Part of a small language model's weights.
Size: 10 layers, width 384, MLP 1152 GELU, 21.1M parameters.
Architecture: biases, untied embeddings.
Training: a variant of Adam for these matrices, 8613 steps.
Each number is 128 + 32 x the weight over its row's rms, rounded and kept within 0 to 255. Layers, rows and columns count from 0. The size above them is the row's rms in percent of the matrix's.

# layer 5 attention value, 384x384, rms 0.0353, rows 159-191, columns 48-95
size [ 91  90  93  97  95  94  93  97 101  93 102  93  96  96  96  92  92  93 101  92  96  95 103  98  98  92  95  88  92  97  98 101  91]
[[125 195 102 135 132 115 133 161 194  72 166  87 179 147  89 144 215 160  85 149  80 134 132 118 104 113 158  88 147 101 223 139 138  97 150 114 131 129 138  77  69 173 155 113 149 155 111 122]
 [149 147 183  76 130 114 128 196 161 119  88 175 116  63 140 115 139 146 128 100  90  99 140 121 157 148 182 153 196 132 153 125 111 155 121 146 132 160 148 206 103 159 138 142 157  47  86 159]
 [116  90 102 132 105 113  95 206 106 120 132 152 104 115 132 115 154 110 154 111 128  92 134 125 152 139 130 153 106 107  94 146 108 149  73 169 216 120  98 146 112 143 151 146 106 135 114 155]
 [114 171 135 101  81 146  56 118  91 159 111 102 140 143 117 145  85 174 142 139 110 112 129 161 148 156 127 148 187  83 138 124 157 117 122 140  51 123 110 120 115  98 105  99 104 131  83 139]
 [ 79  67 109  76 104 129 112 156  97  61 142 127 197 145  93 139 128  81 141 151 106 134 121  99 160 168  99 181 138 142 124 148  82 126  76 166 110 203  85 134  98 174 105 145 113  96 100 177]
 [175 138  89 143 137 143 140 134 123 159 129 205 156 113  73 193 127 166 131 176 151  98 106  73  23 129 137 157  85 129 155 135 143 119 151 106  88 128 171 113 167 168  76  79 133 133  91 120]
 [102 142 116 128 119  89  99 102 114  89 168  81  94 125  91 151 131 117 102  71 133 118 100 171 119  97 157 152  73 111 129 154 114 127  81  90 154 117 166  98 172 126 162 134 187 147 222 117]
 [159 123  84 170 139  89 159  94  84 107 152  55  95 149 150 137 170  94  78 193 107 159 143 128 177 110 178  93 151  50 185 129 142 106 150 135  91  52 134 110 122 140 115 174 162  93 126 133]
 [ 96 175 120  87 147 129  94 182 172 149  93 172 139 143 159 199 155 131 101 135  90 108  99 106 124 119 182  78 226 184 118 100 184 124 127 136 127 139 154 156 115 102 124 158 160 152 102 222]
 [100 173 177 142 134 128 133 136 147 156 165  90 102 115 116 113 144  59 143 164 114 126 183 149 112 154  97  32 202 112 171 118 198 107 167  96 153 115 112 107 101 127 140 164 149 122 134 121]
 [142 165 146 138 125  72 124 126 130  52 122 159 160 153 131 123 168 155  68 151  78 119 129 153 121 106 123 139 152  81 153 143  86 195 118 144 144 118  92 118 146 182 136  89 120 160 151 210]
 [109 156 177 176 181  69 128  72 119 116 102 113 143 167 165 147 102 136  75 142 142 109 121 114 176 114 100 127 123 139 128 146  77 138  94 190 189 128 100  79 120 148  91 147 140 151 177 164]
 [113 117 142 135  85 114 151 159 138 119 156  87 111  80  63 125 150  82 105 113 113 200 164 115 106 213 171 177 130 147 140 143 104 120  96 156 149  94  56 104 142 137 131 163 129 104 134  73]
 [110 122 106 148 164 126 134 117 141 182 178 141 114 121 119 146  97  72 122 122 152 138 141 120 117 127  97 148 103 114 137 139 111 169  85 104 127 132  70  80 131 163 142  88 118 138 154 102]
 [134 127 118  73 109 135 100 130 154 149  83  84 143 141 116  85 123 120  73 148 130 135 151 199 121 176 159 136  94  99 126 123 155 100 126  98 105  57 162 190 128 167 119 135  51 114 185  92]
 [145 122 133 177 158 102 148 138 114 178 121 158  98 117  95 114  74 118 191 117 134 112 124 122 136  84  78 160  51 138 134 142 104 112 152 107 160 151 158 153 137 121 166  66 141 140 105  99]
 [109 115 143  99  98 101 126 184 124 111 102 112 148 100 131 116 116 151 108 132 137 137 156 164  96 102 169  93 143 142 116 104  94 102 172 142  98 160  64 125 138 205  82 114 143 166 207  38]
 [123 112 135 127 184 144 146  90 122 150  99 160  89 101  77  73  78 157 176  41 104 146 108 121 119 157 102  72 148  87 144 108 125  89 179 103 179 128 174 106 134 141 199 123 142 121 185 135]
 [155 135 178 144 114 125 101 141 117  59 101  88  83 136 123 149 121 167  92 126  56 104 108 136  95 131 109 137 112 141 171 115  96 123  73 120 176 140  63 147  57 156 104 166 170  65 167  48]
 [177 117 121  94 117 100 129 178  74 164 145 114 156  96 137 131 104  75 136 101 148 145 188 120  90 193 121 118 195 131 106 120  75 139 104 167 144 149 152 111  94 137 119 147 119 138  67 131]
 [131 101 139 163 157  78 133 146 105 163 127 133  75 139 131 167 188 105 150 137  73 141 100 126  87 215 171 118  55 125 119 132 145 183  74 149 145 167 198 176 149  81 140 138 117 164 108 172]
 [167 119 102 153 119 119  99 143 172  82 108 157 141 162 134 207  99 135 160 155 136 115 119 139  88  75  91 124 122 151  98 107 102 117 147  68 126 197 133 139  82 169 192  53 151 160 137 159]
 [ 54 102 197  57 117 113 117 133 122 144  81  95 175  81  59  75 132 149  85 145 130 119 107 111 132 163 134 105 153 149 182 104 118 151  93 138 118 171 170 119 128 123 118 101 154 136 106 124]
 [101 133 125 186  95  48 123 160 133 142 175 111  61 142 115 145 167 102 126 130 111 148 155 107 145 205 139 114 116 200 150 113 136  95 109 111 150 211  93 127 112 122 113 142 127 104 157 169]
 [146 185 118 153 105 116 154 113  93 182  56 139 159 148 119 120 150 105 128 176 159 100 163 112  88  98 144 138 172 186 116 120 164 174 149 133 211 163 115 135 154  41 100 130 103  99 125 101]
 [ 89 145  89 124 143 128 140 189 128 120  80 137 146 172 138 153 159 131 138 157 128 111 120 109  98 164 125 110  49 193 165 144 135 144 112 139 103 139 141 167  68  91 125 144 120 106 162 103]
 [130  91 135 112 130 112 158  90  99 152  33  70 144  89  95 129 130  72  99  82   1 173  86 156 145 119 133 117 130 123 145 120  99 164 119 145 188 129 166 132 112 105 130 191 187  92 104 162]
 [140 121 129 100 149 103 126  93 133  77 152 147  79 127  35 107 123 143 160  95  84 123  97 117 129 101  49 127 148  84 153 143  89 158 116 150 162 129  83 184 147 215 127 133 161 186 166 138]
 [111 140 176 153 146 132 126 128 140  60 150 146 138 149 186 112 135 141 167 162  85 132 140 112 152 126  95 138 169 151  71 118 154 148  81 124 158 134 127 122  93 147 150  84 106 119 128  96]
 [138 117 157 165 121 102 103  57  83 115 113 157 159 107 104 137  72 128 124 129 205 127 101 114  81 115  96 162 113 140 210 121 116 134 129 167  74 188  89  94 148 156 146  99 157 129 138  97]
 [158 160 143 134  86  89 137 185 148 143  75 148 123 136 142 114 159 115 129 150 169  64 139 152 104 162 209 157 103 131  71 129 140 146  94 127 144 138 130 132 125 138 115 147 215 146 135 123]
 [217 102 162 149 147 127 118 102 111 140 122 111 149 103 117 127  95 127 116 132 135  75 120 132 115 143 134 162  65 172 147 113 129 130 158  69 147  42 124 115 176  85 139 127 125 127 104  65]
 [115  91 142 118 120 123 150  55  66 167 140 132 133  85  66 120  99 136 126 156 140 136 163  99 160 150 116  71  96 160 171 173 157 117 136 127 134 181 142  98 147 116 142 115 162  86  93 115]]
# layer 5 attention output (transposed), 384x384, rms 0.0363, rows 159-191, columns 48-95
size [ 90  91  92  96  94  93  91 100  97  92 101  89  90  95  95  95  89  93  99  88  96  93 103 100  95  93  89  84  94  96  97 101  87]
[[ 90  85 158 109 100  78 160 103  34 109 104 159  93  95 160 140 136 118 104 133 115 153 148 121 134 132 138  89  91 135  83 159 145 119 132 136 127 118 152 115 133 120 142 157 124 130 157 128]
 [ 96 114 116 163 169  81  95  66 102  76 136  90 105 161 118 115 105 177 160 119 104  62  64 169 101 107 148 139 128 199  98 121 147  99 163  95 123  55 123 132 180 145 103 164 145 101  99 136]
 [ 93  65 180  92 155 112 106  80 196 109 157 133 127 163 145 142  82  87 127 117 129 151  99 182 140 158 178 135 123 123 174  85 158 131 157 125 115 165 121  95 100 166 123 130 153 186 133 124]
 [169 159  69 200 165 147 166 128 152 126 156  73  92  28  79  67 155 122 155 138 104 149 183 113 101  85 134 131  84 131  82  81  70  91 174  59 142 119 130 101  86  84 110 140 135 111 218  91]
 [127 141 207 126 163 150 121 186 164 156 150 129  92  87 153  99  88 177 139 172 164 106 138 122 113 126 137 117 116 156 125 138 123 158 159 139 114 109 115 122  30 112 176 128 132  89 166 123]
 [111  94 129  86 131 162 126 127 125 103  81 123 117 122 176 142  55 119  99 111 124 149 106 123 190 155  88 117 167 135 128 103 148 122 131  93 130 171 110 121 151 113 181  94 121 117 189  91]
 [183 129 132 122 103 160 180  98 103 158 121 181 130 147 134 115 154 116 142 123 132 133 160 116  98 124 138  81 132 167 132 167 113 126 131 152 113  76 123 129 122 118  92 156 117 132 154 214]
 [141 174 160  95 113 106 105  55 114 161 108 156 148 101 102 149 116 161 145  86 143 138 161 165 158  75 140 166 185  88  62 110 105 128 120 144 179 109 129  92 141 169 119  98 131 177 176 138]
 [185 155 163 133 161  73 223  97  71  70 146 109  96 116 144 110 100 178 171 169 151  70  84  82 136 145  75 131  61 128 100 117 166  83 154 139 150 117  92  78 154 152 104 120  83 109 157 139]
 [153 151  80 162  78 123 125  83 111 108 123 121 144  80 205 164 105 161  99 110 183 148 204 126 117 117 118 148 132  92 106 108 123 125 140 170 114  97 186 122 100 197 115 112 144 150 139 114]
 [114 162 165 207 154 149 115 100 136  98 101 131 147 173 112 169 102 114 169 195  95 139 169 130 187 100 128 144 164 110 153  96 129 117  89  89  84  84 101 162  92 143 100 201 158 109 127 151]
 [141  66  85 147 138 174 144 135 150 148 148  97 115 108 100  78 167 164 143 101  91 137 122 141 148 133  82  64 152 116 158 126 148 132 108 104 110  95 122 148 102 151 107 130 152 194 117 148]
 [133 161  75 105 126 192 152  95 120 142 152 176 159 120  85 178 139 167 168 186  94 165 146 149 156 191 149 124 107 154 133  73  91 165 159 105 121 113 101 110 131 113 186 157 140 113  58 170]
 [164 173 130 155  48 158 127 143 156 167 158 113 134 154 134 111 108 140 118 154  88 144 108 163 100 172 152 192 133 160 120 161  82 150  96 175 134 133 151 157 145 124 105 107 181 146  96  94]
 [112 173 190 142 149 171 133  88 130 137 147  86 119 116 157 177 154 115 146 115 155  89 167 125 162 118 149 105 147 168  93 131 100 141 156 145 132 143 129 150 112 113 122  54 223 108  95 140]
 [120  82  91 161 140 118 144 104 144 119 154 121 106 149  67 154 149 175  93 101 114 141 103 133 106 155 147 125 149 132 156  78 168 107 185  96 139 204 119  90 183 168  76 132 109 125  60 137]
 [143 190 195  95 143 116 139 154  67 106 178 124 132 146  93 132 162 127 113  82 145 117 108 130 154 140 127 174 128 119  71 189 163 138 107 107 155 170  98 151 112 137 132 126 206 136  76 142]
 [103 121 156 116 178 161 132 119 141 136 173  99 114 106 121 179 155 128  90 159 115 129 131 135 119 121 151 159 139 153 151 169 110 101 117 145 121 124 144 128 110 129  91  94 162 152 185  80]
 [ 93 128 121 124 161 153 110 132  80 208 145 109 117 109 162 129 108  74 132 142  97 104 163 122 144  88 125 143 134 121 125 185 130 106 151 146 181 134 115 129 101 127 110 154 109 179 147 191]
 [147  98 164 112 111 117 132 120 151 109 142 178 156 152 140 119 147 124 145 127 129 115  85 164 156 141  60 116  87  68 141 152 151  76 134  88 125 104  68 147  36 109 118 161 126  62 123 183]
 [135 127  81  97 147 172 162  89 124 199 112 157 167 137 108 128 139 109 138 138 148  45 137 171 162 119 129  90 120  85  99  96 111 103 174 146 114 115 128 113 142 119  66 158 107  85  81  94]
 [159 159 187  57 117 135 142 149  83  64 128  97 129 131 169 134 100 124  73  81 120 222 143  71 119 107 113 122 104  84 172 158 171 172 116 150 146 133 104 111 148 150 187 104  93  91  85 125]
 [141 140  96 164 144 167 129  86 120 188 170 182  64 126 125 172 199 101 128 175 107 139 148 134  94 154 108 124 109 157 113 145 115 123 170  91 106  89 117  98 194 119 127 165 153  94 105 165]
 [150 138 177  65 128 142 226 136  74 107  99 156 133 110 131  97 102 117  95 188 133  91 191 175  75 172 102  93 157 146 119 100 165 121 129 192 149 118 139 170  92 114 115 162 168 171 144 125]
 [ 85 108 162 176  63 125 159 154 178 126 123 122 117 119 146 111 167 160  98 115 128 125  86  89  74 123 123 116 100 119 118 147  85 108 160  99  62 138 123 129 129 135 139 108  80 114 121 122]
 [ 92  96 118 100 132 115 171 165  90 158 148 129  54 171 174  93 144 131 100 132 178  65 109 127 133 129 147  77 148 140 103 114 151 158 119 113 162 146 109 109 177 191 147 143  62 160  87 150]
 [100  72 109 116 152 109 107 103 108 152 140 153 115 139 101 104 188 111 116 131 136 137 133 147 152  75 148 142 163 181 159 178 134 128 118 136 178 105 190 130  95 117  77 136 132 127 108 136]
 [ 93 106 207 115 193  88 152  98 149 121 144  76 112 108 104 145 100 138 128 103 112 127 185 102 175 116 165  90 149 167 137 144 126 126 108  58  87 149  98 120  70 163  67 155 137 172 156 146]
 [120 131 124 101 128  85  75 114 130 106 124 122 125  80 120 106  56 141 103 129 119 102  60 169 130 111 142 138 126 135 180 144 151 163 114 165 130 123 103 103 166 187 171 141  87 189 124 122]
 [152 158 109 105 117 115 158 136  73 164 141 145 112 164 141 107 117 167 110 159 109 147  95  81  97 123 147 142 162  94 163 174  99  71 126 114 160 137 157 103 174 109 135 161  70 129 137 156]
 [124 131 192 118 111 195 190  92  94 156  94 138 118 121 141 104 124 149 123 100 116 119 139 148 128 149  98 188 122 112 111  82 158 116 141 126 130 133 151 144 194  74 162 162  71 168  86 150]
 [101 133  86 115  78 106  97 116 126 121 165 139 162 153 124 109 126 119 104  77 154 104  56 130 159 107 159 113 153  79 127 153  97 123 121 130 104 159 199 170  91 151  85 125 126 152 113 137]
 [151 111  81 128 177 169  92 206 133 145  69 141 121 129 186  99 145 155 123 103 178 117  75  67  83 153  87 187  83 176  96 117  94 142 133 114 153 119 167 122 121 130 190  87  83 142 118  96]]
# layer 5 attention query, 384x384, rms 0.0333, rows 192-227, columns 48-95
size [ 49  53  66  61  78  83  91  87  99  84  80 121 103 101 115 104 106 104 102 102 110 105 108 106 107 111 106 102 106 103 104 109 101 107 101 108]
[[198 141  88 179 115 115 161 127  65 133 137 138 164 119 116 157 159 201 112 139 134  66 203 124  88 122 103 110  76 116  82 163 175  94 178  98 134 116  92 107 136 116 142 164 119 116 134 225]
 [109 133  94 158  85 106 141 136 113  88  83 152  88 144 133 207 107  71 139  40 133 115 135 145 127 149 118 154 169 140 115  88  87 157 144 128  58 145 135  98  88  92 143 106 107  81 129 178]
 [171 118  56 112 120 139 133 107 142 143  88 158 144 172  71 167 100 111 166 134 153  79 127  90 138 157 131 132  99  98 116 127 131 130 188 125  83 109 198  83  79 168 142 169  92 139 150  86]
 [ 50 117 143 146 148 148 196 105  98 133 137 107 101 182 110  92 141  96  81 122 130 127 139 101 167 120 152 135  74 152 168  94 122 149 103 192 150 133 125 131 167 124 136  60 132 103  80 101]
 [139 113 135  85 122 149 117 118 104 118 118 110  96 112  97  51  96 124 176 128 120 174 158 140 144 130 129 109 146 145 136 101 134 223 143  99 126 116 121 211 139 102 109 144 122 173 143 168]
 [152 113 159 122  89 113 122 133  35 121 131 157 136 108 147  94 201 144 166 146  90 127  81 174 156  72 118  80 178 104 132 133 160 148 125 111 128 112 156 178 125 117 104 145  94  78 124 127]
 [132 112  93 103 165 118 101 112 186  98 105 120 117 101 142 214  97 163 108  72 154 133 139 152  87 156 117 125  93 102 134 131 134  79 167 157 135 132 113  72 123 148 173  85 105 162 155  68]
 [171 116 163 140 103 151 170 180 166 157 192  85 135 157  95 101 102 126  96 200  99 110 138 138 118 153 151 117 127 191 110  87 119 176  96  59 106 122 100 137 138  96  87 129 154 142 137 111]
 [112 130 155 148 133 146 140  91 111  98 150 174 120 135 101 158 135  95  44 185 181 107 122  88  89 117 126 123 106  77 104 124  94 125  79 126 111 111 140 115 129 105  97 140 112 146 146 123]
 [106 126 114 141 151 135 151 153 192 136 163 127  96 141 118 170 177 104 123  88 135  86 133 143 132  98 148 153  88 145 134 135 147 114 153 193  75 162 139  66 148 171 129 104 143 123 146 118]
 [177 145 131 159 103 141 136 130 204 150 124 119 147 161 110 120 141 167 142 102  85 133  83 134 110 156 132 150 163 143 169 133 201 111 125  91 141 168 130  72 168 147 149 116 140 104 121 135]
 [147 135 101 150 117 108 142 183 120 134 127 132 167 112 126  70  89 152 176  95 106 157 120 113 146 156  88 137 167 132 108 145 169 183 145 103 138 117 113 151 122 127 132 132 135  74 149 156]
 [110  58  88 148  90  96  95 169 133 101 141  84 119 138 155 112 145 171 155 120 115 171 112 132 147 147 134  93 132 164 102 107 124 117 159 135 154  95 163 116  88 117 144  55 166 127 211 116]
 [129 118 138  71 104 131  94 177  69 164  54 128 148 118 129  88 184 113 178  94 148 142 130 162 132 109 128 100  99 136  54 123 122 165 177 147 140 116 164 168 124 147 133 128 165 147 135 104]
 [134 120 130 198 140 133 190 178  85  97 144 110 149 144 147 104 103 143  69 172  61 160 113  71 129 153 103 149 115 167 146 114 129 145 155  81  74  67 179 172 179 162 142  97 161 107  62 101]
 [135 110  88 147 152  65 145  82 132 139 211 150 157 148 129 126 136 130 125 136 160 139 137  75 143 136 150 100 125 144 100 139 180 171 146 128 137 130 141 116 128 121  99  77 153 145  86 135]
 [158 163 191 120 166 142  82 165 158 136 185 126 154 141 174 127 163 147 143 113 156 198 103 180  94 141  47 115 125 131 118 126 165 102 128 206  32 158 130  81 108 120 116  78  88 200 124 109]
 [110 114 148  20 122 145  90 163  75 169 116 131  84 141 113  92 108 187 152 109 123 122 184 158 108 143 108  47 140 116  82 119 161  97 126 113 126  94 145 145 117 154  93 163 128 166 165 122]
 [ 91 152 102 141 133 136  84 132 146  91 127 105 125 105  93 150 166 115 103 135 149 167 114 145 138  78 186 161 100 145 179 128  85 127 176 165 172 170  89 148 135 174 182 115  91 134 152 154]
 [142 125 104 154 101 114  82 187 123 184 110 121 151  60 111 106 191 100 145 146 136 102  85 167 146 136 161  86 174 102  84 189  72 134 179 134 128 106 125 148 160  74  82 136 145 105 149 114]
 [142 179 135 150 127  59 153 116  89 209 156 108 109 111 155 149 115 102 103 169  71 161 137 173 130 114  83 127 166 133 143 128 108  95 148  66 145 101 151  86 130 149 122  97 155 179  53  84]
 [139 162 124 147 104 147 124  79 128  95 101 160 124 124 136 115 148 102 173  74  80  88  80 117 106  86 155  98  57 108 154 131 134 138 146 240 142 183 128 153 144 130 105 144 169 149 105 140]
 [ 90 166 102 140  89 143 130 105 120 190 139 124 176  67 163 190 122 110 123 117 217  84 117 132 182 114 149  96 144 199 109  70 105  85 181 170 120 134 171 135 181 140 106  71 168  90 151 167]
 [130 128 151 108 154  34 107 145 147 109 152 136 121  93 136 157 129 151 149  88 166 202 114 127 105 185 118 152  96 101 133 162 160 133 105 137 183 171 158 125 128 172 205 117  73 127 144 136]
 [125 140 142 158 173  92 115 134 114 150 102  90 166 155  82 171 115  89 103  73 157 159 127  85 127  96 148  63 178 146 176  87 117 158 114  92 153 143 102  64 138 135 145 139 140 117 104 155]
 [ 89  63  79 129 162 144 107  97 148 104 125  64 126 130 189 146 139 128 166 150 103  73 108 186 119 167 188  79 100 135 113 146 114 157 144 193  83  87  93 116 107 143 154 206  79 126 108  91]
 [ 99 154 153 154 136 184  94 136 131  92 116 140 130 109 194 121  91 173 132  75 172 157 105  84 163  82 136  58 152 182 151  98 117 109 122 183  86  88  71 174 177 127 104 219 142 131 135 105]
 [125 127 158 137 138 132 149 151 119 116 182  88 159 143 137 198  93  87 139 122 143 145 120 126  79 187  81 103 155 156 107 128 113 188 161 170  56 173 116  98 105 173  63 134 127 133 147  83]
 [183 115 143 160 121  91 137  61 123 124 164 167 133 110 131 109 128  81 106 108  83 175 141 117 154 108 116 115 217 133 106 133 147  65  70  57 114 121 140 140  83 109 129 158 182 115 111 168]
 [150  85 114 151 114  64 135 153 121 169 145  88 142 165 134 166 157 113 118 192 121 123 122  88 151 157 207 125 167 103 186 121 133 186 138 165 169 165 105 102 149  83 112 158  72 139 108  91]
 [128 118 148 132  96  89 158 113 113 151 131 123 100 132 123 134  98  78 116 118 168 190 171 131 112  96 113 119 164  93 174 177 177  61 136 105 184 110  78 130  71  99 117 109 115 188  59 131]
 [119 127 124 124 199 188 138  44 161  92 154 117 155 176 150 126  78 127 126 112 160  84 134 157 107 149 222  87 156 135  51  83 111 176 103  76 117 138 180 129 174 139 141 144 110 127 160 138]
 [143 147 125  93 113 103 110 109  72  88 115 151 106 115 104 148 150 132  94 173 134 106 126 135 170 163 170 150 105 119  96 128  87 162 111 151 131  91 128 156  99  48 108 130 154 141 135 103]
 [137 160 132 170 196 141 104 116 102 174 120 122 187 154 129  98 155 171 141 142  67 110 137  54 171 100 103  61 188 103 132 111 154 191 112 131  91  73 152 159 122  75 141 159 182 161  97 117]
 [135 141 150 158 124 121  88 113  87 158  98 165  60 117 118  94 116 101 172 123 155 117 122 211  91 136 148 104 118 148  95 119 146 141 114 130 152 138 104  92 138  88  85 152  78 162 134 103]
 [181 187 139 132 104  52 101 100 168 176 106 123  85 146 131 135  46 139 120  82 181 127  98 135  66 130 101 185 139  87 167 123 146  85 130  62 100 165 111 136 147 203  91 126 102 100 118  77]]
# layer 5 attention key, 384x384, rms 0.0333, rows 192-227, columns 48-95
size [ 49  54  59  63  72  77  87  99  96  82 142  62 108 103 114 108 107 107 104 105 113 107 106 107 109 111 107 104 109 109 102 111 105 107 102 106]
[[182  61  88 147 115  82 187 161 136 103 167 143 116 163 159 151 158 125  85 134 179 116  51 170  97 102 137 128 110  88 123 109 163 167 150 178 185 151 116 178 115 124  97 141 141  76 110 162]
 [104 164 151 121  92 172  62 139 120 192  85 134 106 149 130 130 155 144 127 143 164 202 141  98 123 135 129 123  86 137 150  94 154 117  70 168 122 147 167  73 196 141 146 126 191 134 138  42]
 [103 116 106 133  92 171 144  92 164 125 136 139 119 154 122 154 221 103 104 120 105 125 117  62 142  58 118 104 114 115 147 169 118 130 109 180 120 101 148 128 160 120  87 107 143 151 161 179]
 [161 149 150  74  92 128 113 146 116 130 129 111 151 137 105 106 167 121 146 190 129 105 150 119 186  74 169  98 153  69  87 127  78 145 100 147 137 146  94 196 135  45 120 186 122 144 105  39]
 [ 87 157 150 144 141 169 135  97 120 140  88 174  93 133 120 108 171 145 108 151 133 184 149 127 157  74 106 147 171 135 113 120  96 127 138 158  89 107 178 138 194 132 101 144 105 125 146 135]
 [117 170 182 146 135 154 211 149 163 163 133 112  96 127 156  46 152  93 147 161 114 105  81 130 180 107  82 152 118 112 156  82  92  90 105 157  87  93 117 138 162 168  90  82  92 132 144 158]
 [127  83  67 164 108 134 112 102  50 115 153 192 111 142  79 140 160 124  89 144 147  92 125  96 129 110 163  92  91  91 130 157 161 119 143 133 120 150 158  92 107  84 155 169 127  85 164 143]
 [125 178 197 116 107 147 161 152 120 138 109 113 111 134 143  57 120 145 144 164 102 173 100 147 149 132 117 154 175 148 125 117 129 146 127 159 102  74 119 197 101 175  88 152 109 153  86  95]
 [114  54 102 171 140  75 100 149 134 122 128 151 111 141  96 150 101 159 116 111 123 142 144  84 146 127 153 126 153 122  98  81 149  99 127 125 161 184 168 102 137 147 164 115 171 118 147 181]
 [181 124 120 141 111 193 143  84  70  86 116 193 133 168 120 122 155 107 115 137 166 128 160 142  81 128 153 164 108  57 163 168 129 144 121 133  97  91 149 120  73 110 143 149 111 143 140 105]
 [159 171 187 109 105 141 193 137 177 128 144 103 145 152 111  92 120 102 122 110 113 165 117 168 136 151 106 123 149 126 145 190 123 172  63 130  75 128  80 141 118 102  86 106  96 177  77 144]
 [ 29 120 127 123  97 101 151 142 150 132  80 142 145 118 127 132 132 125 168 156 116  69 130 105  93 147 183 122 141 179 116 144 138 169 180 104 167 137 156 141 151 126 165 111 177 147 149 155]
 [135  49  92 150 122 126  86 143  89 122 133  84 133 102 106  90 141 124 128 126 136 101 162 116 128 120 135 134 145 139 148 108 107 143  59 118 145 147 126  40 171  89 177  86 116 144 151 142]
 [185 200 112 123  98 144 100 144 138 172 141 138 160  75 148  65 111 128 132  63 134 180 147 157 117 142  83 153 104 110 152 124 158 127 120  62 134 113 102 158 112 156 135 133 133 113 135  77]
 [137 119 144  95 144 108 157 161 138 147 129 112 106 192 111 101 132 153 187 167 118 138 134 128 134  72 129 192 132  94 117  80 131 129  50 164 100 152  82  81  97 106 107 131 123 158  95  85]
 [155 147 179 124 178 129  82 147  71  54 126 128 150 197 183 106 142 114 112 106 153 156  98  98 128 170 111 173 126  98 128 138 114 137 147 105 177 139  95 121  90 146 117  80 158 137 110 113]
 [195 153 101  37  70 127  33 138 141 140 139 108 123 144 112  80 141 131 147 171 129 166 108 108  84 103 159  96 143 137 124 136 119 164 107  98 125 142 119  79 118 156 115 137 101  89 131  88]
 [150 109 141 105 169  96 184 137 128 129 156 123 117 171 120 167 133 131 129 151 155 175 145 174 116 110 117  95 145 133 111 110 119 159 109 121 127 203 153 107 109 155 130 156 172 115 167  87]
 [125  82 171 143 139  75  49 158 142 131 122 179  95  96 147  50 102 164 125 185 141 169 128 186 151 110 121 113 108 178 176 115  82 154 142 156  74 176  99 135  73 142 169 121  91 152 119 100]
 [ 85 149 136 104 115 148  99 159 133 133 123 133  91 107 152 120 164 158 130 182 168 162  85 153 110 127 121 165 140 131 138 188 117 129 150 132 119 144 140 162 197 113 152  89 102  85 222 111]
 [137 119 150 179 174 107  71 131 107 159 162 128 133 156 170 141 119 140 118 102  54  66  75 157  96 169 144 139 185  93 141 210 117  61 187 121 119 117  95  83  85 113 123 168 136 164  78  74]
 [100 157 152 192 143 161 150 111 113 133 147 133  74 151  83 123 128 165 156  54  68 101 109 170 113 139 120 106  83 118 155 119 160 134  76 123 101 137 148 148 126 147 160 155  80 110 128 138]
 [115 194 124  98 105 136 112 149 147 141 123 104 183 242 175 149 135 112  79 102 171  97 115 139 160 146  91 153  92 178 115  86 120 122 170 165 125 130  95 116 194 132 130  97 167 146 157 124]
 [122 123 115  86 164 100  93 125 160 155 152 123 138 140 107 134 101 176 130 141 134 145 126 145 176 159 153 179 120 142 169 199 179 159 103 124 102 157 184  46 132  76 138 144 109  99 134 124]
 [ 87 138 126 131  90 102 103  76 126 110 135 179 152 156  95  98  94 135  99  78  94  84 137 102 171  94 124 134 136 115 115 141 113 103  81  93 100 125 131 106 192 102  69  86 162 111 120 117]
 [ 67  96  68  98 139 211  80 125 156 113 103 114 143  66 182  36 141 104 135 180 149 138 123 127 119 106 133 121 134 146 116 117 134 129 147 151 113 147 172  93 102 153 128 125 109  86 124 226]
 [104 167 137 122 155 138  90 124 157 157 124  73 147 126 151 203 121 134 197 142 143 133 136  91 147 102 122 118 133  64 127 139 134 157 133 122 107 169 122 105  86 164  98 176 121 142 128 101]
 [133 109  85 144 124 137 104  78 104 108 101 103 123 104 144 158 121  54 147 118 152  76 112 105  73 106 118  52 129 110 114 162 154 194 141 119 122 155 122  80 165 138 111 127 131 122 142 113]
 [ 81  71 145 142 114 111 118 123 158 121 123 137 110 135 132 171 123 163 192 111  96 154 118 137 163 102 138  92 154 182  52  71 143 128  86 198 128  72 110 142 146 152 142  54 156 117 147 129]
 [124 151 160 147 171 158  24 149 167 191 125 110  92 179 172 191 145 135 117 191 170 119 137 115 137  96  93 148 124 106 124 104 115  90 153 184 140 122 152  97 101 100 108 119  57 149 171 116]
 [161 134  85 158 139 113 153 112 112 144  94 156 124 123 147 110 120  98 143 108 104 115  87 130 131  82 163 184 148  82 129 163  94 144  88 129 159 104 124 121  48 156  94  58 121 130 131 148]
 [102  59 103 176 115 109  94 118 130 125 130 192 126 178  95  96  84 136 128 146 128 141  94 151 132 179 156  49 173 164 100  57 150 106 138 140 112 179 175 174  95 146  96 175 115 106 145 146]
 [152 102  72 152 107 147  87 114 122 171 117 139  88 125 200 143 154 152 201 179 181 162 133 128 146 143 135 130 146 140 112 110  78 154 107 164 130 127 103 120  62 105 142 139 100 108 114 121]
 [ 84 131 111 115 101 181  86 144 100 105 104 120 163 107 214  63 113  91 178 121  79 121 122 109 133 102 146 117 141 107  97 160 104 153 144 127 155  84 155  77 127  92 113 136 187  99 102  90]
 [101 131 128 134  93  79  74  87  99 125 139 173 140 134 127  94 127  62 145 145 105 114 118 144 138 143 143 103 153 180 142 160 157 116 166 109  95 128 163 147 180  88  89 122 176 132 123 114]
 [126 208 112 119 137  86  84 167 143 118 155 158 103 146  98 138  94 159 104 150 102  97  90 137 100 118 146 131 169  96 153 116 103 161 155 141 140  98  94 143 183 123 103  98 115 130 150  45]]